config.yaml
n_kv_head: 2
qk_norm: false
parallel_block: true
init: "trunc"
optimizer: "soap_variant"
lr: 0.00541
beta1: 0.95
beta2: 0.95
weight_decay: 0.053
lr_head: 0.0096
schedule: "wsd"
decay_shape: "linear"
final_lr_fraction: 0.0
batch_tokens: 32768
dataset: "wikipedia_en"
Each number is 128 + 32 x the weight over its row's rms, rounded and kept within 0 to 255. Layers, rows and columns count from 0. The size above them is the row's rms in percent of the matrix's.

# layer 4 attention query, 128x96, rms 0.235, rows 73-86, columns 0-95
size [130 127 120 132 116 123 126 120 137 114 130 118 131 120]
[[ 69 133 106 176  98 127 119 214 133 110  91 109 147 184 166 114 129 115 167 150  69 125 140 160 175  79 164  67 124  92 126 105 162 111 186  85 134 124 131 174 171 158  57 168 182  82 160 120 166 107 121 130  80  90 151 170 156 104 105 171 119 176 114  98 152 145 123 158 118 114 180 105  86 110 169 142 168 127 128  92 130 119 154 114 141 109 131 141 127 115 145 118 118 154  70 132]
 [173 106 151 113 128  93 119 123 164  81 116 137 105 104  70 119  87 124 115  93 163 147 172 109 115 100 135 172 124 110 155 106 127 101 125 133  89 131 119 131 168 100 124 158 154 122 121 152 109 169 108  88 101 156 156 108 134 123 125 188 103  50  72  89 137  75 153 133 174  93 158  60 134 143 149 164 129 147 104 135 140 111 198 117 118  31 112 136 146 147  92 171 222 147 155 154]
 [101  64 136 174 103  94 161 114 119 169 144  87  78 141  75 112  83 129 100 163 101 136  91 151 141 130 136 124 161 107 109  78 146 147 112 112  82 121 157 123 127 155 130 112 107 169  82 119 177  76 114 119 153 184 122 148 127 107 159 173  85 106 135  92 203  82 124  44 101 130 118 190 129 117 129 114 119 176 147 210 122  94 120 135 166 125 138 179  94 109  77 132 112 144 168 127]
 [112 125 114 187 147  91 103 198 179 134  94 153  85 165  99 168  54 179 142 166 128 169 113 155  63 143  93  61 128 132 173  96 110 175 130 100  87 131 157 178 102  92 145 122 153 108 124 126 151 106 136 195 136 161 125 132 110 101 123 130 134 127  86 106 157  99 126  55 123 125 123 140 118 114 122 112 139 169 125 192 166 134 129 107 186 145 111 160  98 162 114 157  61 106 143 154]
 [ 99 157  50 133 132 155 167 147 190  96 120 190 102 120 109 119 158 109  88 125 111  78 167 141 137  99 120 123 114 114 128 101 113 109  99 139 169 105 126 145 164 124  95 145 177 129 205 119 165 119 163 177 166 123 143 114 118 126 153  64 175 167 125 171  31 153 118  92  96 135 160 107  96  75 112 112 145  98 193 151 122 115 148 150 150 142 154 109 109  82 178 131 104 138  78 152]
 [182 159  84 117 165 147  91 114 173 141 152  99 128  94  88 114 126 105  44 111  76  59 137  75 126 114  95 125 134 147 182 131 118 121 140 140 179 123  90 128  99 101 133 195 109 152 128 138 130  90 145 126 135  84 129  94 121 149 150 174 132 112 154 181  83 133 117 107 113  90  55 147 108 113 114 154 160  52 152 113 108  81 193 162 137  97 153 110 140  94 142 128 194 164 117 131]
 [190 147  94 103 138 155 116 115 186 139 113 102 144 116 113 102 148 114 106 102 158  96 111 114  98 108  94 181  96 142 109 101 134 102 130 179 167 175  91 191 111 154 160 175  49 136 111  88 160 103 141 158 111 101 137 155  90 184 147 116 152 137 106 199  85 114 122  75 108  88 127 104 153 124 146 155  78  96 199 110 110 119 187 131  95 164 164  91 135  73 139 113 147  81 143 111]
 [172 126  86 129 118 142 160 139 150  98 106 130 183 163 121 182  65 159 191 140 156 101 176  81 104 114 116  83 142 160 131 138 137  69 149 139 102  88 101 103  99 100  81 146 109  99 135 174 160 134 166 107 113  87 161 186 111 152 133 150 121 152 143  76 106 105 152 108 136 151 149  53 155  98 158 171 157 101 166 141 135 170 103 154  85  99 134 129 128  93 130  71  56  92 149  84]
 [104  71 191  82 129 158  86 114 127 162 141 124 170 136 112 119 182 142 125 162 181 132 144 162 167  94 109 153 154 111 130 152  85 145  84 164  89 158  59 141 113 149 149 130 165 125 140 149 179 125 110 130 170 112 130  89 116 116 128 104 153 124 157 151  88 199  75 155  87 137 108 110 118 171  91  98 171 199 124  92 165 152 137  77 113 140 131  65  92  95  90  63 137 109 135 147]
 [122 130 140 132 128 163 103 159 100  80  75 111 206 131 149 118 138  90 174 117 144 131 123 157  97 107 150 138  80 127 100 175  71 112 111 131 161 140 111 199  79 186 107 159  58 129 109 144 150 109 131 114  92 108 154 129 153 135 147  63 142 156 178  82 115 147 132 167 153 151 125 171 134 131 117 136 146 114 113  77  78 178  95 122  78 190 132 123 156 117 131  85 107  82 121  50]
 [115 146 145 162  86 106 126 141 216 120 158 131 112 189  98 140 155  51 129  98  95 123 135 106 102  97  66  89 127 132 109 145  70  88 172 119 159 157 105 149 120 145 115  91 107 153 147 126 128  79 105  82 145 194 174 105 201 128  88  84 141 130 138 125 103 133 132 143 124 128 122  82 143 176 131  84 142 128 151 111 134 115 143 146 163  81  74 100 158 121 187 162 172 149  65 153]
 [ 95 154 101 169 105 175  96  92  63 176 177 127  90 130 164 151 181 122 165 141 123  90  93 123 167 107 103 140 112 101 118 118 108 171  75 106 202 157 192 141 143 213 195  97 154 122  97 104 156 130 122  87 127 134 124 158 128 154 165 168 119 108 110 127 105 162 168 137 115 120 144 162 111  99 136  87 117 145  59 122  66 154  86 121 143 176 111 135 151 108 150 118 116 147  80 121]
 [141 118  98 113 116 112 151 126 195 111 126 112 139 164 129 136 125  93 155 110 150  69 155  61 115 143 105 134 168 155  71 134 130  62 166 152 127 142  88  90 116 147 187 139  88 143 171  96 130 113 137  96  91 192 163 173 173 153 125 167 116 172 104 150 148 121 151 122  90  61 115  76 137 147 177 202  95  97 177 106  74 110 147 163 101 130 126 104 134 116 164 109 117 103  85 176]
 [143 192 100 147 143 158  86 168 112 154 157 163 108  89 102 111 130 127 101  93 159 137  99 137 101  97  76  72  84 123 146 142 115 149  95 110 180 138 132 189  83 146 118  90 128 152 118 154 138  79 159 103 170 112  95 100 133  87 167  88 164 133 204 131 110 103  80  96 134 117  62 123 140 150  74 136 128 107 129 200 108 178 108 135 165 151 199 103 145 122 144  99 138  82  89  99]]